From a checkpoint of a small transformer trained on Wikipedia: 2 heads of 64, 130M tokens.
Each number is 128 + 32 x the weight over its row's rms, rounded and kept within 0 to 255. Layers, rows and columns count from 0. Numbers have three digits each. The size before them is the row's rms in percent of the matrix's.

# layer 4 MLP down, 224x640, rms 0.12, rows 100-223, columns 64-127
096:140157112112129159155098129151145108108119156134214102106111193157108104140055162131052059062145103132073135117083189147136065136125079106158127111110115115074160203131081091104127186122092149
105:111120086083144170104070109198124092120144143163108139205107166121077163120117163100067117128109114081131125131132112129123139063083128124165107133166157139106122096134160106163154126148094176
104:093109248109076131101162107158162139100169138121130091212117130115079093131080096099170063114063126121110138124127146102142104116089123130110133159119141175147077103172125098167146172133209110
102:141170104162092111127167096094148098140201124100106106167118170161139167112114217202143112110108128091131189144101143096064138156118143184113131140090104143064165096146170095145107101139109132
099:129161166139175167101145148117125101080127177138095144130049112120129092126143121096079125107089117086178091109142124151129145127102147142059112107096076142143130133159127115117215147116100074
100:128168141107187139105117056121134166114109096114143132147162121146138104175117100118119164066177140138200165134133132120132126082105149119148110081172211136118107125103137106130164139169141092
099:110085140124133131088134094122150166077110179135108149107100154112113164154054119110074132229148071112096079113076177128171122087169172157090053118160117213133073100129082133113135082117102104
107:110052147147140119107098128095183106093087103099196133113060203112064153191160098081207088112055099143154105142112177144080146140137122072162103148140119095143111148138131157124112108123114113
101:130113189144168161091145130149133135079104109082165107182078164099054151126073120060090140083045109137149110091119103148190106096155187167141109147161086143089056175125105149133153161090109098
105:156057142101149152142107106137126117155123158130150087162144148159129094120163123125093127117208104111088154148120163117112142169098139179145147106122150135150191112145124173154100146109090142
100:106142155117149124134151154109106134111105147139109179160188111125129128136108154128176161137106154137108182129086111144151148090150103172072152061137127117136135193141173118082131182086140097
102:178108095117073146149099143201109133127158156098165122128128119114113108177128111139149112137255153156128100093121133097161087172148091106123141173133159093134177170115164135131155149105111148
100:124133164124071127154117169106083088117095127099154154122117140116120101064135088180145167113104142148171130129149146090171097155116117201138124124168121138111144121131146121144101137088137175
100:115119080151108161088149100142218133168148134033192168089133142138095174153126178134154100169105200094142092124127144123150182101118154124103137166099171163185165146093156093132142137171138139
106:128142120102133119122095061115129126147135111128168158144048111121161117137101019085133159073086132134146151174153173102130161074164094130113090137121182161118128109123106080161098085138143170
101:095091158132093142126199089173192140115099134092171190127158110104158122083116078173138131164061123107145094134082101116141135089161176105201113128120133094148090127155116178106121105117168060
101:125145155115151093132140116181135133035144143128155098151184170124114075126091136157121110071127067180141149178091142100090112101186129160109129160083107178132110109136207118127104169126159121
097:119183104139127098102155139144129121133146081093135110100086077151143151172141100123151152149033124180167190115106179134154144143141123096164080113108055108120177117105188123150144131154082147
102:107063136084119127142106111106126121130144123153135125132085130110138120144086103094151129162063076119142151097097067096119122077122140111122152144163121061131157122167077131127176139146075178
097:063204118112119166159133094164114123148114105104110145163107165115094106147124137105121103089123067112112109136109181116233135119111123110108159154171147163128134120130173148138112094153137107
095:142104080153171137119154131130130098113128122112132142137138149124123148167134128107138134121112156123117102131144111193169145158065138120178153136114086135134105162148159187186077099105166172
096:127139136151136153047164099148099134115109137145114200090132126129189160070118100113106108132122112143117132124120083177157094095139126120201130120128151158108133188169112152158110181098114082
101:163146177136113093101086157147187026134130144122198142177113113186217127107156117129125163133104113173138091168068136098101053138181107102137080114132138166130160162105150144126156109114106165
100:171127159215118175152148134119127098156044243118144149172070131085101106096118127139160102145209128138148129087116119160112085139142143089132068114151154119111148087184135128158100129091129116
104:146137174097093155152079164158146089129132093122149070221154144124113073106106088114160135139143096129177137124121173111185115080132078214092116107135120159109145167166162088077137130183134151
097:140161114146163164115125093157124129191120106140178129163086163085138129110131070126107161144112072104052173135180180133131136123104131175133146143162147146147171124089146123113130112135107141
094:130067107157093138082130098031087182105119140122157144088149189148069125121129098068106108143114105130141157106152209129060122115168072119135107064104121157151121120088071118141138104099122120
100:114137134153146125064138114180095128131093130125084185166146157094122108094084091125153149154118165145145111134136168110081167102108147134137056193145127132136129135092066166164178142131129092
105:164114119081173092100125105106139167138088134103072138151181113143155140099086163141134107115140089139129121148123155106107111103126118143097118086136103127102150202155125134076075183115067158
100:189134101165210183149129136128128079170102101140132164128039185086161112142167176146093122137171136149072166156153131092097172171094097069163103136156147159084146096147123146102068095080000139
096:104139092187101119124123114159079179179133065117110127193123131107114138131099069164145119136065140180201160126186129140173137124160113165160141100125130148148113174095133101102160151112158070
100:175153171124155130131086175118179132176177134112136184118139119125120102089165129082122126175061113166112131122132155132119145163114118127166126102050102111131140098158101058139136132145095120
099:133075129107121133108145114166129095072119141143135094145051151112113059120144130161110069109096142088090145119153154036145130113112142128149113151111132140121164136091144106096109115157119088
096:144158175123150116130145130069115102118115135122174138133114157133121113135189124125077135091156113137153086219105105095095102117123137133124145130170103057136149056114113131106146174120113128
100:121200166121062125163117131164097157103133147090185131165190172101132130105070116162110131151150123099065169125134158172127155112139186168158187108104147138183132181126093185063157179129084072
102:106082125116177044091099184206227113158145137175113156129126214136141087141163215130066142135190164154146129132110143132135104136067113145073174105114094182142098097153160109173078072158184181
101:155165151131167144110090086101114089075147091114139130159091080118167179151136140093103160148084080123074133145166136160094127110114067131151108129098177127156172146139159093165121173107108129
101:135193120120166114104098117087077094116201140159086166148109144129106091142161159132213137152086136097110104146186116120125075172119094126103093113097153115126132170142089157168160126090142171
098:129120115068108114125138159143166122102168136160113154033140126108123138143111111142165118187143092115184154149072099108126106101179140155114101171133081189126064090146100145123157126156081141
096:099062079138188071128109106106095064107139121195173116079147080129142101092121106162104125142136129175128118089097182135103104133088183102117073134146154139093120114057151157188148131154143134
101:195081109121136145137145093147165066129147109142163067074162097145126151142109146156115078109117167081134190158182139112067126131113189116167118180152120067076083173114159086164186104121130154
101:107143057090157188127163163106151088136128113109120104089098113154084139128132121099101127143140140121096105155137162095153140150149247109132121127103119105177121103155085118124195140081136155
104:147124197120102122168121119125086140117112116106180072167142085091116126122129062088178151078032102130147135209155161097148088122131151124151104160132094122132105158158107093113140159122174055
098:116109120077102156173148107107116156191100172156139123075161169170124118186095122136164102115134131135139100137118087119079129142107102134101129126127109075118112149122097068164159107093114088
099:109173160145129128139055131169187095114189106102149120200160108098118144120149167143106122132125099124146116116139116118102095156117102128131164109209153098097143145175150124100202154159098177
098:102130090111149142121146112037124165134142157114133150105154162157067154090135161076072160147035090159107146089079103084111082112164161066108160150115055098120119082120133127140124153178135109
105:120141130107170067053141108173158123100122167099124112200120121136154112130152132122100123092149189147095147089165112102154123107124098158085130084189131139169149210086153158163129083145082136
100:175248096133112075091144100158086137125098120103125112108114161126150104121128074139135113090050166163127115116135111087145139151144108067157181068090101132092130130103127144188114107153107096
094:128081085128133122121101147119121153196129125134109151105120164174121125120118205086126069102182178176094071144163124133121090135143154162042153102121062107163128122101142103155179068186156141
099:095136093185101083119132214080091112129149119118096160107069130192156139149108131098073150147127131121130136130166082159125156139151128139125162194165143044106161105129133088209156157100159152
100:111167162092115106137060118106078178107136141109114123147053099110157169103090136179047095160132097101141143144152109106160209127103092129150158158113158200136115069089113126121109127126114110
097:134170142162165090146129156137137055171174154146154160136154103141100194155084110131162116157129180189125164148134126073117160106165155137140128087177127105148124156111104222104167152118135103
100:164132152080124104133083131081057108100101117153167137097165145106062055073193153193142084109147170142104141122143096136096131164124124097163112132136134104127163117177135151106119107120096179
096:108106129131103132096124150105093115167174104143108165072108116147132196090146156104132159179145176115085119176157088133088115103078072106159116194145108155088112092120083186093104139147179123
097:159088045131159141112127164166106137125162145077170125075138099139142130085136111117147195127104170173091136106081067099168088122096096128122094174055168125119143143095121116212130142111124102
103:152139138111117136140163108120182131139123090131113175153201079114112176175193146150134132164140108127111119143097085191130107186147129140147130120144143178154152113165151167096122154136104125
102:135087102098139084130119133106161096115098150121096156132201164128138115176112064115122129138178142112137156091130128073183100153140148187090151101138159185139130149094169121072124091143107193
100:069066143138169091160094046153118156126136129101112121142125163161109131127126170119164168157196114168140147085130129095159141163143111132093201036121134129127090136078172138105151113077137118
099:109159117118141110098186123161099146078159130073139120156161150143107176133123141112156136100136155126146126154174089182137161089144156145073108133114154142163137132065140183065108126143102160
101:169158093141141062081116129119094146099124134134163168106200168131158097180135133173131144107094128091110176120084116165120151160202116124160110103175035150162079158144159168112119179116128174
099:127176161186112108133140126157135086195192171116122182152158113140090133180128088147070099112125095135095114183147162108144215071161145131161090153124129076168099058116179099165091158119165109
097:188128159116095107138118142151088082153117109088145089131147103124150138121123120131130172139189096109166156066134090113229096138116184073063104135090183109127166081111153071112166140165177117
095:124111115131185116127091136120110156099061126139118075096153117144086120184085158129085158105079089124131118094160157148089191123074110138110125093119153111109039119166130130125177139087088158
100:141106125118166080047137125126141137105124125148117129097074119107025105166120103150117148119081159190154148129112116156125155143120168095148133142133151144165090118115108111125142183129097122
096:163172127067035126133099127086111160138117099123160112115120118148143122138167149166075171133181113122154121137142103140207120038151100063093090061146104124099171158144070077130110155168126105
099:100118113125073123182153134091116060117034134154122104083129125085144106093152113128104089187114099120156137139122120176117181122094109091121139128154106135024114076153110099167145174167113092
096:160093125153164142112132129086153090150164153099124129199134086114148084160072124143098116088157155190106115136105143103163092106080119116132139103184133092121145133139147134137146109073117120
095:141150099110126035186138113170171115101163116172163087107131202134110120091092137106210073090133138148097085110134206107143127134156140045147117102147094163075115099074183079169157141119165143
108:097145109107137134130171135066128113097086153077149124121072087118128127140104068106063148163035137116094095144137123131084116169177105100138065129108129133086113082111031119171119151169137074
102:137130200146077132128141108111123108134097128149120150141086145124115130132083185150092109161082122081201181142119124175127112143207175090116115139177097134113109147186130164185088127128124094
098:126078138196044112118143149145154151094110094066169155136127135081143090098138137146149151142114137104152201100083130175186115133137144197111120136148142139179120105139173075127158039119162144
106:136172145134111155104117111178119128121168177136113149188128148104148134090128154166120056154153119153148165083131109111135131116098148142113150120135122108142142195160201141083114131103140122
100:121125135101117110109151145094147099124102132073155140084094141163140143154112103122121045106136185128167103131089131095100109131191109069138163099087070132096096139146092126076140101101127110
094:125114106103201149114077157135154060129094168110133094111132210149149065157134050112108097150135141142117124110072128086094077157161096180127128133116116109091156136104066141119118157111123165
099:129102100082116112132068094179136164109102050127195219165093148127134126119137123123151153089120141138100220194144132154137157091175134121146147125173104191136156096130136142117153092112104093
099:140125113133126146148177136163154110088153099091196181062175192075125116123077078136122142115182102135170114132156169086137191173135120106204162136124105095181141093096130141081115135151122134
099:115121208125106075110117128119124129195155127163135113128131151138136166163097112104124169137105124102113089147105074162138091150119108139155190150158153111103094094120152131145105145131156113
101:136169134160157129110116129119172145169142108148142173105100185149073063114154142096129129097197158109122175105129161144105055128151119114140139114090098155130182134119156112132117123080027167
098:171141170120140171128122139129102134117123103089136140141151130093142108063104112102121161136169126090113096166138108135164206107125143157094152138113175078130149099202071182094084212117148090
094:157130175117115053067107118118115154140046131128107150124178142148185149143149177151143138122084163147153156162170129135109105157099109092102124141122116118155095124129172088230060204081090175
099:055135134152120139113133138117163113110171114104150159179152110133153116121128103086115159120084103155116075182127157125161167028120087198106151185173182126120162197160204161058128167181140154
097:083121113112097130087089120168148137104105165104117122175117125061167150116141141105085119097109135086136159137066159186169071128163101175105102113096127129152105178121122113111081078099155109
099:116079138105087107185171145195081111114102134147123100115144091104190111151167132116128116095103136117122106100085141204172111104167100136109150149139164109101124195080133223122081160126157084
100:105091113140160130163164182158173123160058183126141056140151169107133156122168088150140127077139076112102078113150145070152120130158099093220128089124126158122059070103107108119115116172151099
100:134137137100175118145124154141132074130146113097154191088083140153112146144113152119160063202136162144144115084102141125151152143136143140106137174100097157164097138150079155164089117081102152
095:153094123126166156070123080123099117108201140145131093114138144168048062056122128104123119082161167127137140150145136127158162161099122140192096046140100133100104133169116097163109136126138149
101:156092135166101154107095171119124103109129133152147110099055112107123172155159115134139141165150141113180139174169129095105113122157150077111098133129094125107179107159068092134126115123126106
101:191152138117139127115094141093123148093148129171130107105163081102150077173178117112131134131075122075127082125145089135156084175124146134166106102128128166137128156147149137146157149069078072
100:143142094117150157085122117090116102156109159173183101159177112141070145120151082132119164169101161071111088190123114182133099161087142203186089180152089132146125097137056125122139117093064081
104:190118081128109142117127148176154123158139151144168101074129129107083141115171141151141109147166129169047176156144091095029113179107202097118178154123132138101151129120232076095103126162101114
097:066154170151183179129111105115097137172088086165149125084107098164154110143109231109075090233099158115122160123111120113181188093136159093161064102166080173163122141115096123138174113107110153
098:095153097109158181146165222155178078136117105109168116141139130128132144151140103127124100144138132159197098119165101155084083164138030117090072122144140104163145204165160156143105119102113132
107:151077150067099133097107078149163074121115193068135093129110188128089098168122087097166123125137087104126172158102130171106097162128096146091135132120082118139110135097181087124079158090160103
109:126114147138129144141102110113131126104135118112094183095144128200115108165104094109158131094027151130112082119104064110117159099108112112100121146143171093118109132168071076163112095149096144
100:107144191155136105100113147097121119150191107131131131166167105124141138139120130106070148082113133145194147125064138116180122124159150160129157160158102135147153114156073144168137054188153080
099:076129187122107080147161158188089165149131161109113191120191163119104144144131127068039105197114143124107161066156112131085111171140140163089127138076127111155052084175141145136120123093164106
099:176140148105115141032131131149178120127166113167127125150123117104165090127109126149087140147188152143134136158161150158128114167130142120177115181142143088108047248107109129124143147099105124
101:137129142099118140075108090149092119141029098084121172114192172132141093162152134181093157106121115158127157135075162079154132087142135117067076205176110139126127133134193128126108160137148148
102:153103081112108162149154140086103101178121111108127079078078176151068135134099108047116065042159084075129100098145144152100099129174165149102094136141151141103055083137127078138164159198167074
098:158132083183125091127168108123186165079088135150124144102085180148092166086156115138139135169068152087123157134095079123141082104096162088110163129116148198094085039139125103187120150126142122
098:089104150106123099120125130067132135086153142097158099092189144095081116133130125153147159138165162161112118162116101158153090138166137134139137128156134092182100156166136111097128124170152139
102:113150118062133129100131111116124182102152111083100123112147174157133170171114103142077108135205159156136153120145124178129105057145155185129120115120111124091107117104113128050113136131060144
101:128137070103107118170095145177102160120115148096160131045098138124113144120087151108109096113146145083120181125164112148168183152116115152104156141170115079140117142103092181125129127131072141
102:184121162156116103178108126096108136162112134126147140097195113236152096094150082132079102081073166140107107103124176195046147115160124143167151023067139129156155171186121185108152142094154150
106:103107131167145112107127127122178139091093141077128160115095088084111100078126132114102174136053124145126125150129200142184140049140129039140164144125115181135104099143102142158152055183109128
097:136078081120147129095081187143127060105164154166158154161124120111140172128178117159089108147142140076115113097088173151144205086186127141147090165082177150094150136085083213146113182113053099
102:111133090161173178112136095115124146191134126066126089106121113110111158141104083064107152112104131103126088101117135207094159136141086160096127108114142104109163104126069098108067173125133124
103:166087124145104114121145150205125126133091109147129074086183143093170100088146150155149146127115123096149173109150143179117193097147118194162116166090116082110087116098159111152104180073116087
097:126139099154150129098111145152163113133148135125107125143185125155142127137162126105165144133146139148149154111152058162161077095162138184157172142113165161146124127116158137147118112126101116
095:158170101143137116096064171060129070159059072071152173145159123167123144099095133172096105083158155202116167155081147077072163155130144179119121101122116152057139063102102132127133090103090226
098:117134101143127110080165154144121159165131117172178092157132123093090121100084170124122083144109137125119178110096167097102136168105149105067126120169165172146105107152159189113078161132166105
106:136130130116160115162142166047114135161163220126123038073161160200098145148138133050136148111110100171141114143099115105075076146155115150099151145132140098151128131123069138173067117135136118
100:131120136129125143083188153121074148098120147125095197143176143183084193106106172082122091122114118065133133140119107136166159134131158224144095188155123132152124149135224179114077099149169130
101:094078143158045125142145084133075134152145131151116144177111098160106152147099113066161120057179152129146196080129117138118111165138121156114133140184131144182090094125138090136167158146130120
102:147092140095146145121125097109105173156112108097083115129133050153090150077119169139073182183078114166116133106097080128176187203162103157094103156150114157133183150130118143086069132137128065
096:085101136082157091147118086100109170130152082095125136105143128116167138136149116086109146135093159170153073108075127126090111130072152164079171168127177117159154081129119155124152119183155059
104:106107110155112127148173117114147133165093104184152155081166090094106106090140109144131111136087118095128092108104146148156146139111165092148100149184110165078120094114153122178107099099167081
101:126073122130165129067079138154122074092180129157083074126112106101179113108115181136062149113131116193143137122157082127093109108125102158151085160094095050068141053112170101085124100110113123
097:146180131153068131103110120068168133099158116121152109077188098129182072121158145140010172153133119179134161154128106091119125128145078150085152151091139103117129135142171151145071120152155115
102:149108129150167094170141122125147072156072132129132103063076115137149142124105107105143140127076108064115128130170148109119128130186138039141139158133121099150113062113050129122131146138128121
102:128093115153134085145128145123165068130112151139156121133129080157138131088103166155056156100108173157125152159171093100093150087126127136141160180131164055063124155090111119075147116108105165
100:147151107113129114128082149120150137127124139162134119147074100120152107126167172126070148195087119071104153106120147157189119083172098072116090109122179135088141147146103088113157162196070083
096:169148129097128136141145092134166102099165121100123117140124139117123184147104118149115105162184064146129106162169155104185145135122142163080138152101149140149119094123094155089098147156193105
101:126048156122061085077101128137095119122147170183136108136172176100111103128109154124077139157135107105091065143121112104106158102170132132155086140117125110148117133123098077093132157146160127